config.toml
num_hidden_layers = 8
hidden_size = 256
num_attention_heads = 4
num_key_value_heads = 4
head_dim = 64
intermediate_size = 896
vocab_size = 2048
hidden_act = "gelu"
norm = "rmsnorm"
norm_place = "pre"
norm_eps = 1e-06
positions = "rope"
rope_theta = 10000.0
rope_fraction = 0.25
qk_norm = false
attn_scale = 0.125
bias = "all"
tie_word_embeddings = false
parallel_block = true
init = "normal"
init_std_qkv = 0.0228
init_std_o = 0.0
init_std_up = 0.0228
init_std_down = 0.0
optimizer = "adamw"
learning_rate = 0.000883
beta1 = 0.95
beta2 = 0.95
weight_decay = 0.13
lr_head = 0.00474
max_grad_norm = 0.5
warmup_steps = 211
schedule = "wsd"
decay_fraction = 1.0
decay_shape = "exp"
final_lr_fraction = 0.1
batch_tokens = 16384
max_seq_len = 1024
doc_mask = true
z_loss = 1e-05
train_tokens = 151900000
max_steps = 9272
dataset = "wikipedia_en"
Each number is 500 + 50 x the weight over the matrix's rms, rounded and kept within 0 to 999. Layers, rows and columns count from 0. Numbers have three digits each.

# layer 5 attention key, 256x256, rms 0.0376, rows 52-63, columns 128-255
494550424506518548487471490536470613548504480542566563525499517558557467530499479580421501368560482439390525581472510492488420516492535441505484471458512601528478514553505516512534448416585449404431593504559481497544469489548469492483488374440489482460542481454541522593442423547472547512443478423494547416547600540469467491468542544474407491431521554400442566474467480522484472499435
436520463451532536487482542524531545478495498528413524570486590484578510435479557492513506495509507436465496588544510557465482471469480518558514608449537465509603578506454475503548475541487518443439559523380473517492594512574458521413516507515485484461473513433508539456560563463460498506474473497524471483523466490468486528423475467513501541428405483547458498472496514510533468486515
597559512500515522484540477499522533525480429488542491465543569507378419604524554445445485524444422603493514496472505514502435566483477539495424449497413483438464580412405463491459581387566516535567455445449582453531485544531469542451437546493486542637531487531385563505509534462588515540518564547518507522545615505475446452579424557542641476464458552474516478527521489525481409451522
540417443390564589463582515489469506472543536465407412507425441486446594441508413485569571436501458493433569519446457514451499483413589440520475552430503541490528418487483533602523460473525517509510504511507486471488453510470484516554536501606446337418496492471505495467494554524467500501504522463431512510603474543501494580508440589437530570571547487528496457520482508477505586570491
492509496410482542516445522489494451573503464637435476511524527532567636488552474510520493489445488426526480509483530493536436583493505517484501469494616458470617419571494458527495454547418456423548513499481514434486485525494511520447485493514464389505500499368485441444549504527443518464472390536515477550484467413516461539438492451458504471640493470524541485460439526501527510543525
571444482503549489490505474306519509472556566447461537470483489433468415574543602426404463505527448519505544461495572561503558500510410546436499396477536474402475513553497427498415606523449542555558504590524556425505547526471521505445573476387542519419523467526462451452504476466543453564479508544509449488574534488556472517551463495508599471488491527475494512458513463445510604514457
528432485428451475449584497494433477445534528496535481498485475501466473465540531442511551556439514532471496451511471515525428447474520521471484445529373517467508575503494553465477557502505517509620491469483500548508426542543486507520529466549474494578475537476462530505456488481495501439448564507452481511451489551547479566543524554413524459549529406551500396541481507484458554434487
450459465509489437492375388491531470531531521563578541527490489476570493561466637515481510527515537513492527496426469518594585559550458479429449469551565539564534473542482416522464483473517529468503532502502556447455466464438555465474464448461516493562528494484489506467519407410475412543526476550556472466499527475434515482529520440497554487413430429532475445433519410461506493412492
572568419466571463454536513554462530444488501554514465483505497462608480591503590471444560464510405478541457483499473552523550516400507528512600495460497499506418508375454573510490467502488499414478560493482450547501442592460476476419474420544432575507448485492506449481477545534515578625460478514471489422465581492443504496520437433493499492553399596439479571519475534496416480518467
507529457479507458454533478526450509524431468486450502522513539474634507466452449514517563511488528508511483524540519505455494500458514470568522505481522519538485529422525499540513471515528565498577515487397474496445526507505508450433619533558520551574447449551572472552504491529487475487526494526482550547503546485426514457476488507408469504472479395546502572566497601449469499498502
437509545540495531488565551487512484525482524500491501473473500498520560440548465516540498418510457444483464454485619439523550469546540575447558602470543416504498529453549548476609530421460523487399475586447496501492513501546511520497479544497476550484483521460535500501499513515445525478562466429488417461478514587559521529466478507482578471532532443452488512493485536490478541571482
536516523507496491543442517502493428531576491552474515523444578590470439523552602591554438469421402499522622565551490494464387492417484422429538449482638519597526470479515537516505423469545579521475549487479555506480447514453458410422453543472445534510568586509539485517540472468545406520460374526573625449460559471548445556499523518507492474636530513455451586538503548586484512595551
# layer 5 attention query, 256x256, rms 0.0381, rows 53-63, columns 128-255
546563475392476608395460598484524498464529405500509529456496526488466459486488475469524481365464484543511513551456543426458528606550433445539552494520527501523586542514538529498519480469555553480485560530439504475486579474528511512491440503561476382479515477493524536539472535539510547522536500504541430510522489559414546398519454362475471489524448506529481515447503507478464516525428
547447550549459506510477433411461513503469469517631499526476537530500511532458556478424485560418487572525444481468478482554541475503380486503398497495425510409392492465499473563510518515504351447486468473542447449556424493392499392488526425438453535535521450485456515414474449506583463585470536519469451553437516613457481560508521466561547552470518545471530433521498414521508504442605
556525525476581601494544515453527392404450466474515427485518513519414601518573442483533467479440421424511526592554453480488489497533509534517501488515524462556558489523576524482490559535473546451535504470519481493556525470452458548533488563465490416473495536469490461582492603466530499536501488476536510512526540512552513447580458453506539447577486572543481421560506437521555529461510
525478467365508523532451526443487523511454498471487437472487493436520510497527480539517553444474531507562539547462437569440560470545481564538483472534519463531578491600503549460482467455519522435453459528507505539435449586494491482482474412607472402498518497458581423491459537526513501461506421427555625486550526491488513553526488483488451499594508472560485525439558478492426466444478
534517456556484469485522503469435459468531630458543552534510465516541411596462528364382487543488531503478525389465434601499475550581486605465514491547454514400459394492511461518456521504476413548544471535548486452536503492445518509496509447404567550500494490485518452459452483457502492494476519473559546452436561545464453498499435578455576565517506506434466517479411473468546530582464
592482587449496455476575510486434548369472517414478472441558571547517468477524458458461551471429508475542559472560550522494465414481531527489506484539516522490363573489573473445507597597448482492608505470553533531553515505410451500531533533446531537520479490547500529510502510473511507474435563476482509515577504477588424501486546515519458477503593546475516490542460406534515478501502
482458463483461462451388471571486555548470545523466560521574584439602473519443549493492502587552552468485427444434377498493467502555484458514544445490527468455438532517522526471515440448464471498526540472528492483502491559397465565492536437491455492482563472507517479543514576453483433541563565550585514492496565528427466459491466456512543581482490531536463485469526431515504438432468
552549478521550569554557557431503444473564441565489441496424509463507531475497531491394480484501489482479472549531516443527491510465457517514458494504583528522419537380430453493473590489489517557509503431464534471597550554538504573538583441468438540577488446482486602544519499528549487533455516531471458509582437552451534484506487530488578531544482549470456529554487441478526463471616
593521513508534495475510559511506461405475491500463554453493557517494547490529445548551482461508519525491537586490493447431511538521515498502502432504486502524483561499472468492481513477542528489520456533532506492526522501541418574543583470475491456507477487543513546512506533489461546457491500511526423486520489509568517453505578525464503436499440455461457477550514495486478505572485
460576519487440581527525539522615430349433480482452515480577420484461484553507415450462524400448489455506486503533504471489514576554551501478511491475500531531558496545485431479442543472533592568533464467543459547387461485520592535530468572546570503509479539520512486570519489582431543454554497365461489520464465531480481564558491547497455473513555483467523459546504583483487542480407
563554459531467452516393452504436466504533487536554450482481523509501369537412570521472553568538545565500529552461463447565467474572524491498505539509506535512446492459479500522459466587567509536373466480531528565506446538471506459503478455538520501504495527436540430379552485478489492545623412614524528449483501411476491494443484453449458479483508540574479490462530498521566545459568
# layer 5 attention value, 256x256, rms 0.0404, rows 0-42, columns 128-255
479489484487476477453523525541481458381512520586510473561414551533517504460428516488572468537497493520521486526476507506471562474498490510486513484504520524488533546507594569550517510488536501513522521478507461539524458492520526525548494468537466545549512480421443493467530506490439541483474454506504473515489476503462510516488521427512529463544456518499549447538540488493532536510572
534538548481464503489428468471495491518476480483507535540533512523538564594502485500493417472542462435515447502537523498567477514449497584468479424464492434485465537445523502468519540501492457625504577456446483491592467524486412511499462545559457504573452550490579498510418547560457501432506569491452495487507439519527457511599633505524511588466509463518550514556450560560526510513519
455479555484498449501467596472530567464558499564506481490551548490498430475531543531521549469454537537544526577477492503545566507516489487563487496461492509493527490455473436477507490459538449402533440503510546481533460536452497432542510554492459521582534504499508465471524551497452502497454513424494494421470514529453518507498538472454534519535508452494502457491501475518466451458445
446561515554505494538536477406479490542532543481518527543472484502466579473468492565515600463456480524454511509540546580509456526416438492539465540470526482570450422494451503507421510474461555430482470488517458472461468555571517577493528430436492502481498512503554553433437472509548549449496513492506527516552486496518449538539515490548452536477477487531507481455480495501503550520529
439508483554474455494507511454471632544488517520483531421518534495517428452427465508476426437465554541472461554473470473530519526504544469478488540469487453555526470423482457497471497507472522462478512526548585431469508491496465518474559425553529565435541508505516493492531556489458529524527580510570500510506511503497508478501577551588532462480530520559516560521457466513557518479584
526543492542523524469525469494541492479461525471534495542460510460522491493498437459458517458524482502534472508499543517479488451434460479495535476476520563521572435472454424497518513466528544506524610513531518509569429497527443468423486471521516476496472483435561473414499538495492517534547466442465471486492529525517552524482527489546490500501484511512523490483428527423442515457477
560502460462546473545538531468536455547476488495480512449474535499489516489443458471502472534510570480512453539511468477584527508619454489518461490541486495543484538525467522548622571489520543537509482496450408517539529474582506451394503506457483495462534485520534524507528499445477470504524455478503470529469491449516520531474493500480530533484501508515511508484481523562489481478537
505482495511545482480534492545511413523528534502514498494460548515518515578465534509434502535550451424528521498402521502463445413427562482516493506469479464510528489542440489486455544498548494500511527506509454494509504547450516467511498469474439499531512500429505519558527492465502552521495495535501553551559515559509519503562541541470475487468483477502483530476511454487529470500533
495466487496559573516580474484549500554497540489496502460509455486504597556431485535477558497501447485583505465499458489529495529549533502475489501487527546520468497423444464466545463482495494598513498450474467521465478444473552580524503460452538482473518489441525465402499515456536523537501499536484489541488399512515490483542466507488459480505463492569423469524533481492549476513552
537482517528553496467501522521576525490545521495528497509495485535527462584518473461511565499456503488439468464515613531485519474525485498510524527524550521456523445446509485448506469513437529487534528543499541503503512447477528507491519471460509526449549513462504472492446562534469524552565502451554522494545490501448474523439519567500526532480464490467583566467440525475420563482479
475532399490464561524522488521505482454393521544448538538565465486464483524552512515464478479486514565537526502469525467531495551453430488450458578560520448462479419503451478495520496441474538473519460504469493465534509541537516493538519504494521546473521501466502529409431467484502497505426465489500488566545442516457441515475521488545551494515552493540504561509466518527496495480520
478458503514461580505487550494567455502518515574470527539519458410469434464360478533566506548489544513506507494496497551523524479510488468486551577419520475492523470482529467557544594456516518501534450521482508476500553509497460460508571534476530535505556467504456472490450483496446478475484551501492543526456497520469519550544409493498495495545503542549524497499499466555507480544507
475475499480475546566503491525500544552472481548475467503432466540471483557558524497466557500547458429455563495498434475517481488470440522504494486554504572493500505556539486532473456454480473528509510488573496460487446553459519569439500505471446554485498497515513514516516503491533516530526450512564559481454494538593467503475464496504474471463443444504505472509530475473523470513533
504512524515560509526503511476471512518473530547547475588498477457505516531530511505482507501460467454552492522483532483463516529532489519525421467490572561447529553489523503500516411484454478579512538520490498495431473483493509482510520473503472465409526539539468511476484517449451554498612514509448477440474554517504506477534411503571499492533494442535527502504503506473594512495543
501508433465545542490517495501539477495513501473530482585520497482439513513495527550505561513451461514461511474456453531536506509503454493533476480502528597528500445523522476487440460532498494441539481552546412503578548534498502483505446465455491504511411540515519489452466432494523561557578469511556549540519521480462470490563421558523497501505481517468488466439491539485499473585447
516469537555474508478540503532462553469480566503449466473452511500482429571517498499500516562456510537544482487530418485534477487479444470485552495505531519474450521513532524485429486503540482462530458507486476432511481501495504505522512475498499539534524526438479482513534524454545489447481513449451510476519498499421535451492478550467482518495488488481538538479497504495499545517452
492504465494529479491474540498523467439508489461509491491494559486499496493547539522476513546521439428519486448486555456508485554530568531523479483519444519486501510468535508505595490500498514539444523511499543471546496465481512563501506500548477607465517512471598476549534497493540511572535436488493430478525525533496508514502433459510530537520508436506592494536513503498471468538495
470540509539492525501512489537530485457519562543553519524493467445487528365553489485528544414526495519557513520493503450443526490428556505437422494483496583528480442530482431467536520536482536542520456485517458484528486521458494506495497497554540488446545552520544496496507429452545484504496485506455460489422478476549502495541490441551512526516504456486528496458464532500564502504439
575548497491536486469521431493511483502507486547486571527532498573559526434509527428551453512401426596448504485504596480520484503578511530449529441422510428452469537443528506518530534426520491508509458501483533529542494507513503547503518441516546487529507532489466534491522533486524525513488489480484419491483472457476515562565423491527512574532515554520497490504529457496488435483481
478565506535496510445513504463403495541548462490594570528454500564510484469470482466522439478461540501455514532473493504538463475694510453498515408517460451527509519522512552521453539521556584558522446514468502460502555474525478573496478548589554552491475525461487499549526502563513473522512518493523461543551551455522481486553555481510520527505503491482531603518468540595555514546498
500460507485501512524512577493524461511553523471450581479512489464497511451564486579475467524541486576445472510475548562515477576490505496509488458466480433509529522420488561525466493513532488464495501481471463494447495471484528499538467530475562496435448449533433503510528562506474466505480441407439529448430478486451553577544490510437479497457516472480459447440459525475463535475466
468483553517561500445516495489535496485492439469544510456500557496514481442487491490453606562449523478484490491531453445547531489477550499493527540520569507472506528491464494492513439513501500463525409499515477550520518493465426500515521502487496413473548481548526499482481499471484532537565457527534553522564542511500463508516454503512516488544471481489529479463466502486524510539530
530496441422480498498498589449491456543519606476505601577508530553512485499453521479593477474513455539527478465534517480482553499555484536454496444519542484477465507580567467550584469481501558592473507442468413527492490548561512475488507489495540527534494499440496489561413468515415472463461555537465416441501580458522503483562546504526525562497490522510614486530452432482510476507470
466564488565473506491471485569470584492472432463614541518543436501519466442503480479514516534482456503500481508508449529482439510503557471498449469589560543497518509484522490507524502593415458493536534481559572444529537508498439548466500526491486510443533453514537542545461456430492496529560532548504526435521498472514467481513580518417491586503514597510472554468462481552526511495494
470472505531558481490534549477492567464537504486485550524553535487532501566540517529507513452549502502415430468489542504568516496502477493491519521507535516496521429524493497524454517541494473506519468521496519509527507483487515483480514486440443512461491412532547494494484481501454563477530524504512466466524519481448499505509435416480516559492557468487498527499521517439451468446435
444477515480526508546466520454517534508547467469466446516562549513535515436443431501552514529506513517504437467432502487502546512532531498514498582509480474486517477493535500478455501586480449502509419542492502470520533486499512517591497468451480519432436469495510522466435481519481536473484558476471493475563528442477527501434506492499469442494551488501471553565475500550517510500443
519527511444425470502481557492513481602486555523485537442434540512514493492486515497512535521515502455547524547500554468502535520526479530427590498477494474535502533508478510523520476524480548535513537455482475531570454500509449529508530483499594532442477532527501537517535449442555501542593511555480513463503491443486611455472597478465562506528502476504517505527574514451533505472484
454512493480537460524532503506452513468504539541460524469388523500455505450521490475538569508543549502547467479450475478513537508598542561528503443460505505541558504457564499468482491604572528478528496499466486537556428544496474549538456507455461534479474550461474518552511465532500485490459507440498515534477493501527544520570500457436527473489475494488456530514438508477507514515445
466474515458602543443483569482538433473496405484502471522477499446474444486486565446526496489454557494475481469493523541532527515467455436460484504535447478514455473524550556551464457487526550522544450532489473491447472475469477489474511541460522444475477458458492531460455542567400449489521492496539503500505466468475502516500498477585493503599557497448564485501495623538489536492444
550544497521546505516501411464498482527481508536530485528500466482510574510491498505586605484479482538517516533532464470486487467467550523515498484463517477483514457513481515503454482419447545541545518454518519494491584475481509571510563462576551473493501464496497500478500552461452525475435524509526509496479508516467520459511482497493460467462502432534395544556495483541560462540512
431475493503533579478470507425454466449480475423462513589463531511491519479513435559490480501514464520460493454518511569479508476460436554493537515464483501489444407481510492544550535422473492503523468520482517456461470496508510456496569443530509482477483547489570539524487447501496526506541463458526523509527455458538455516440533554529507539471478519480539510495506561492509470477532
510470588547520517460457513479537435550470511451504481489464462526477484527482491503415530484444473414505493508512529494504464445485517499490513460503474549523502572559494535499477483472507521537467539437594514516530423538488461478478526541545507580501536508465504422563476479512593479519570556531481476457496494496468408465446514449539495482558482422495442435489505529511476478471453
498421518569476522543432547521511530423502491526475555547531506465550486517479496487518508565455571519457535438515546529550471533522531501499520524480478461447495514464485469466560487445504452509506520496529492586512541496514480492391518453474504593454558458527548515485573466501460536468516482463518473547490469473507507525480516517464529533485495546491464458509461524452494510523505
488481535534417555450500523440432462509599488472602480509472522491508481516496525506462467513562446475482458528552473499450480401478526487523586494488512463520515504487573533528486483542532443467453455455446501524530482469542540501515505527462416551544517458511447553598441508572457485475490516577559474542476466474522500497480510498523454499440539488547549535546519545548495513525537
539469500504470462454515543462527502539514462460425516476453456532484457473518500447568584537494497465491502520520468476561510512532532447529523548521465442506530530506499502457473487552539464494502503502567493476612475534535526451502481550473505490458478481471519519515579461468545551509486460539576474525500555550518486515586575493388415505542492541463461486475569439507535543522518
492482556517492523477485512493460497471502548543469467487467529546514519490542499474536488565477460490513502469493420488468479554536494484487578541458473514535478575525468415501470430515545494539487436514561497511483538473559473473506488490544505521504506452506451525593591458479544513524511463518422510418412561509483549466525453480468533428507483541495534489493486450410493513501532
523541459458544484491579490560580478531567531518540487539477525558514530540544506474463558519505468552451542493535497483513473417435534462529461523513469455519513482524509522423503508459528544463472546471550546473495516486477427495459528547533489506532531525479556495500532483515521558520525540462471479514449494537534440423482547566460491474494482491472486544495467477506489474458435
544560538429447445436503488510536489399470444489477439464482447421475478467381551536507494476519488491518505478491462468514506450447531434511467475481486527497514495494517438501529466464512492531515442475509519441470513479475508510483557547512504455482509503476473517454564519488413444518498481528489494559462506475541495520459523479524602477551535530493445481488553437500581511490518
514471468535563464528591477524507540487537491474484553498552499473515495519520448441523580547496559412528517493524482495595481483483482449495556526475485497513454465510550534489522421566509523475529474551505512548527548513458492547456519526457532509436524531442549437437541471500541510500616501451513503533513507509497559496459539515436477526529477486477492488492537439500455504559485
493522501534420447495537464511460545506548499483425533484512569437516436478570473487531515492508515534540495470501473523468501464446539484514545430495570540493480478498453474518502474543484501481443496440521444412497527528503478489475485503504523516450504500545436523571476511537536544384504466502542531449541560459512540555555547527439478486506484549532488523465441400491418523475430
542535443493461517487486553488434442445523461458583478550475544577523480496537490528549539518460464366588450525505513521355483441583571533565484547543499525498466550513512570498457470454542501558532506493525470497529521460439527484494472515450568479495442459486521505568503463440478572443467509484495524417466516501525484496472516508506464546546509520472511471539515525532448516506495
585503493509437445531554485549526507451516544512520582466450516459505517566522509509477506444534493547559507442458641527462543410405485487473466480547472536484495489434467396526455499522501526510471489517550522431425499498496401497526538513478480442521513448455477504382576566505524421492514513469464448530542476490498546494502553499524449528533480543458511455512546514445512532502416
465460551504500543509557466490525528397497530523507458441438511417452503454484489533456562515466549486510486502481469545551488485579489489502549493494470532552501528575466507530483519477563482533484528488476492546419490573530465483535480452517490474481528509574480503517498480473496512541492550501516507524492528454497539507483471512500476489557460491495521481520473510494552475476516
# layer 5 attention output (transposed), 256x256, rms 0.041, rows 0-42, columns 128-255
518523487535477453535473547453524471459535481498500479488530554519440558494476492485517497567519523470538507484480530523522508476495502425521501508536427529509531514509505537525541452510557476489507431449496507476503508506471484475567485514504484513520468564490540508500491547527519471536464543486523518491470533437489526461573512521424502530482462527495483500511517469547494482511552
505436441470451525497507435461528502509459485493458495481470474513587478539552469449471499559479536551501551501501539521549592513530474520492456550482524561517523523507529496436543505572574441477506503493514529474482474540491551507481543484545502481559483525501508565476532556418510482497436516523522510553557533452510550506505517483489502456466459593504484541470516529540517470489525
575448538460512462494523486554523503509503524527561558492491484467532553483478528543474504453539480482479487393471548457528496437501520444521483527478472466531506498505498511500486524466477453539475467505543457471491537455504470533477519493490493494465500545502479473514474425486544471478571487455492484471519458509455466593490461539485475548508581450531541552551520560501520478530499
486545532477556501429507484531494426485529453490540506576532500509457440512552548545535504490481423497523483536485476524516458475482487521432480460518488500524503469502562493626488441457521573477473542508437496519538520482491519515489511492501472485501522488449467504539513503507527483506553486466524476470508567553558559528493509494591531535493474483466476520480529489515434524500454
516501491526526452491510481509476465477525551512492448503538500498428501469469499512468495522455501508520466506539512515566460466454487502514477539493491547536489505547463418499510549564451464497521385492471486502497525468518519514474462486492534469544485478520467496475494448484499508521527531516521543484533500587490504412515467494471482491498516488491488444495485502430480555437489
528494468525550517502489470477534416531552506451523505493501504514507474566493429536489545523469496513464506440503487471568505530492461531468456484492451484502490545513512520487513548532509502526498489508467562487491481532487522493552471566506490486537538487521497530486537508503558499471501546491510487537531514462498524546510549519518500497486503485477515493461525547516530474467494
523504489519516532498507484448447473459514513497522499489487510433523483510501475487488473441482543463476565465472513539510436516534497467524515564499528532495457470495520464557501525498467489532468512497480494489498506518469461529489515525444538492488509484486481558431513501459509508519551492468473526479549529590508496468525533530484527519523513481543525456541485416478527488500506
484537508465545546477587537530534503446433533528477479500524530492470558510473496440527501485557503500492524508570518496490531533498487478502507474487512540510503502503494497494562483535474468517549517432457532499485505531507451529527529521537503443497488483501514482535491508553532526490497493467451491494558542452474527462528505513478419500469484502508511490481527546471498500571523
557511519479473486466452519460510513495494474525497530527536561461490405478510524510543528530526498476515501600495455527524515504534503479487500468541529521479496501444416484459470493472485535505526469475537487508495544448514518472452486461523481488525549469486494528456479541466526514552558501487531540530516501530520524444497492430478538487512472480520425490498481499466508526495502
505528470504553528557490449529490480513533581532454506488466430465505467537482534491429509538531517538462499499455490440580522549513486512446526477444491505489489524521508495463534565507441495547506504495484559517477482496490498505482534522507507524520443501535482496489520527470477521477450457533516514550536511494520505540457489524517512482496524502476494502480523500450505518525509
493490506519484510523473484512570493488476482495540506497490435517506462511506538468590482499530470396549402528506490536531408540492469540542467502488525491476547454523490530518494522462532425495490494503500498574503474506466498500442517552537493483465478457439536487538484486434555514503486538474508510499502485436530496540474499416557503480486521479429508535462519501582497489545467
502510513494517495520482494475469488430488474531528546510493473448501579498467535503439474447475450421522493468471481501518471522569448543494502477482436466517517494493495528530514509508455498569476503493502500467540467517544522495541465550499481495517524489503482480434512504473490512530510484486516465504570481542550464607481481512479468540503579489527527482521509537516499500435489
518463466479522518463461483461474493479517522493486488480511481497497504452521475523536546486500522528484480495473487528435515539520516497534504506540493474505504524450480511509477445473465506479541547534519536511489525504519554430510440464534450477430504420543476505491480530544545511468465450513472465475439486414427522490498487408527512477493449502490524567480485476492511452518495
517458461479494454418538541488544535485547507482468460443537486509475531507508495510549502484500475476518542494493523513481516538452542493511488465463456483507543451483471546491479471503478421477466479566523435476536509538523476484460550553526477492573520499525506501510526477506534494504548459528514526504569539475519472505545514505479480484539474502397448482432475481445468512487549
531500508450523525556465475448437476488485498484453508504454464496435527545515486516527512489498460523492508504493469486432541471508504508494500499553515476592514520491526538523479477397479539541497534495513526572474548537474487553519490506521505501436504483518494502497505534553543528504479468531472450548463508455473441572495497429591486533488517480469501516466493495560559464530497
514497481536498499547518509479524527513517454521479523475536495550536492487499473499496539507501535498475453514476512505429464554526481499529534502493485512480500552515490513470526484472493490503541527497553531466481514472503501520501497458532538504524517547473494441505486463483471518522475516511531547530438430462502469548473473444479528536536492470471507491449518498478517518473509
531486448545474526546526487522490437475538511507479488528528554499491475588500489532491538486494490532543527533458488447514542416471473515512537521545540488493487491496473473455505542503534430492473499509512486462471531499554453457448542487446544469533480453500503538536499504523528488478430515496526468507466485451474509471484510525513508507494510561544498475499520417507590459498588
522459573461502486435549481478504505541509466538494523544488477475485460519539493481514548450486439537516528470488540533542500460463464469501488509500488401485508488499500546473460542473528506478451469538471503531522515489520490518506567455440491458528440478520458551503461496486549453511587508557493449510525500543568472471545485459483465483479520482512500456470516547482535477478509
438452431506479524515461440518427498549522458480467514494534532499510550502558458560485509500528493452537544593532451470474581437528544513458500527552539492515520430568463504481495448462542430453463435466532492542498513437556535460463441522506452513573471547514576437469552533436419484459478497523484479539513427477523514524453453499485473510480504514539455499522479472468547490463604
485480433532489531518467547505490482501563523535477509495505525519483554583500500503462515513482546504515511463481504491524520517473465500489473521463555489513479515534557500520536493495544500446479492413454516499444509521475485495525472528505577479524550472457516493463583506534508528534527467533496455522483454586482524602461508505494520532523537508521507441466495467501480515517553
533444540538532472507547511520485563552498458517529510484503479513450461447440535556483489468490472453527517481532513448461498523453488514487523496513508577458456514485522510567500509584482573565482544502471440512449480490539525496478527468468493540492447553444467515503512470475417489481528555532537506496456471551523589493471441539544495459522509490508505473462472508480491487482511
480516536494511538474463472533499448485583553453489528463461466462513512569543531413473504452541420530514528436547481520470531539532505510497497469531479487471495509465516480497554531474499480551515502487534523525560490480490481503486579505546491491520514496543515535509522501482519514451510491469454470491497486511476478500550548503498498435492493426505484486540449453485416515559435
485491484473505501429483478450427468471521464554494477503527534521553494550524432554436397496452510471492492609456485515542491464503471442508500539638450539509552399483483553486445515526560501488485467460472499510492542530534492457470488462537515518541509492483506533516521540494486528635518426448498526532513493507511483485521549508431494527447481563535485501489493490468501476483547
485514550553501516484451476523503488557503524534479477441443382464521519518561427461470625460530510509428454502477493518521547529482495498547489551539482417476492501490496479487509550478541471500536516503470548519515464519516533530546523499493414520569482483443463514518487499550499487500477427488474510484462553452500457547487547490500470451516521503447539438515487505475564534494502
534514503541502507524510475527494495549526501477518550471507521514513472522500540517481504508459515514502461477416475489517512451496521487470527469504500519540512504572491556474491538453554480531489517518523478483423489483501492529477500480556496524518493475496520461520516473571468538548501489526529492544490513499527550550535536475513532479473519484512508561497501494574446458510555
568577475519484499555510551480522495528496480586550519447514495473518441442479562493501443522550519524570445518509524474502548465496483485494503489477505494543505484507486539466476513514490529492519473515492450499438507520519510527434511449516480546486477517502493519529521489488482565539496540469525514480501511544535479563481466504522504524466539516523427497475524497534446491535502
498475552512482476451543503489518564410513524469484474437513485506487451532481481468511493469489518466502495487570499564508473513514456491540488489509460524513472499450491448488489591556491532518539448497511496542523539491486520465452482517560560466539465477504514490516488499489506498527512501446502557504505494554525524397516468557423488459471451536509485455481529506489503522456522
498521463511502496494508517464546499516542518504550545548513548499487462461493515540498488510507551504495494436443538517469539507522487491479512479487521549479489492520492546430528477482490480488516486530483498489485544485549467544509530465470528502520453505440439475465526532550488517521609533474538447498499477554473535500487478539511509458538501510507477540481526547526477443546532
504466459540517509513404450511465504478574468520514532499506525515509551515530527480504486531457486503548482498424445463499457450471513529464499480502486519505488549501491501479528550556529534503469576420470490480518497522493539518518453543543504514499545518510543546518544487432460502466464476547531449486444552495424534615467499517521499502482536476462469473484492411554503420485539
494516429453535510499487546459547537521498480549467512534461508478497499450540558503536513519580492481470470473510517546566501506504525445484459453502491463499468457488538507472467513486474498470501537501519536516507477482509483510488480506444449474467547495532529521461568544434484420502579496554449456517556469511559489465534505503449494507469501496454505492465490572463487506422503
478475496521501478503497504484530471549508440553529498474599474495471469555460481470543489591499494533515465505532490481451469513483501530472487533492446516455509526565505495536477532500480528550556513504480506490487517534504505523522491531513595528513489507485475471473538483454514507431470561527498539535480524497581502498467545457550531519523478530525509457427514411552527486548456
547487496441457500479487517508472514506509528493499480539485551510561548534502463453456499472499462563417500515474461481461505510468512481554479434450538449527496499489462457472511525517524491451467524499522565463477535522478532433493552522512524437511533443554492522543490453475558502442428479494536463500493469428439538563486498539474557545482549490498549530525540531474546469477554
466471520558481497498464446491441446524523496462515549518501505422475496509493469519481533509516548440487513537437493471513509495510495504514530482532458495437460543539484446477515540502495452511449552526513499459478456420530552503521517511456494516547513468462485510479539503475482454480513489460478509510520482532478508488436510515480512470528550523543552491525514491494574498467523
473486508524470498493487560529531454491481467543494482486577527500548527501557505489501485514511535536493503515534516487479552515494492487503488569485517504476491532497528492521546480506521550465488445436538502476490484533467524459505482442562522521538474530495534472473511503464452505458463507481503459503489557521523520515539479476503507540500499532469512514525511425494394521509431
458488569534509515488478529492534546523563453513505482465556521524518551537541463553475530546454559510498498534531443521433533511531497543470561501546477541555501521572427500483511519428508575526508543491475431527487476484486474499558489496497507395416503506468516480510510486525497515514527463448487507470443503460469547527470501488516522501458505509457496515552543479549519481523513
491521537510488481504449556469481538507514509426438487434559516556499476525559462538495521483418501482469525532479475525443482518519523525524588516491503456533506511483501543468449505463542512450507504486520473482497506527462505479523491461546522442512509532516545429520486486541462522508512518502509505470458467469496490459550503453494473514505468504528489510488482477472492558446503
519479543506529482467481486465451502521493526532501508510491498454508464471531510512473558513538510518462481500512516533511525435477550482507511452564519488502494463509487515465464526405513503547530490473501547540405558484519494545550549455439515451475447452508518526532509577484492453517432464542454493501469490440497518473523547479481468484456500475490509530537515576460589476491520
474489529478482515486478508524531533449462467479492502495505521551488546548445498446497529547464473459511483492483435548542450472489512484503473482500533499548543518508458469493427521552491502502413483478480514510581501484528503516555404576487523498497525496433496555471470495481501534534512459483499521495507494476481458489444496517439414438525500429475498449492548467469508470496535
473498478509540529537482443447518474468510498517507553454456523440503493451500505460470482518493521503536516474473456464500474526541453490518478488515479491556476580510498484434498544502469548528492592552500506470499468492495531492470493498457511464497486457530500469503522511496490527501518500537504525531517538556426540524454488557449508468511523468496497496516529500472512479468488
479480555488496560505539461512551519537496477559531511522473496545493491537464456503449467485476534480484489522494528516467524503503505480493538539558481447547497522569576492506485473493480542522489492517440437460509443463505483519465443468517490482511474505478456478503485498543449545489504510479461506533481499526452508495473513564534476483457501467519495533523546550457449510556493
455447552482469521515535511535486523536490507517455486529513489504512562515474481490524514551483535574500497448455487544501574496518528401506578431501459470509457509482557578491487491479527576456508596468450524493477533547441484515569554475494550532505505474508515456461567496603472472460435468509518496547467477468498481508522511521509460568521487570507459438468515500550535510494518
498477576506482490457534484513534478467460503478491475537496514567451478502432483480488536500468461387507483486515549506568421519508508530488489454496475514471561488450454510517476506514523490477474439502517465518514503415535511534514474601494510500558554526474517491594436503498530490525537478459526547514513477501504464435486519496445410427475482464504448528536502554507520456517540
514522483517475508468488500515542472473499470465528550518489557520468519472478528516484504472518532533509485506503489553452475485487456488487484465554489535478452524502539497501541484512580544489561542522541560448543532504471557546447514469477524516561558469435465524479483506516470521447578501496508482522496479546445523520545497506505525421561518496540496501509473472492485518478467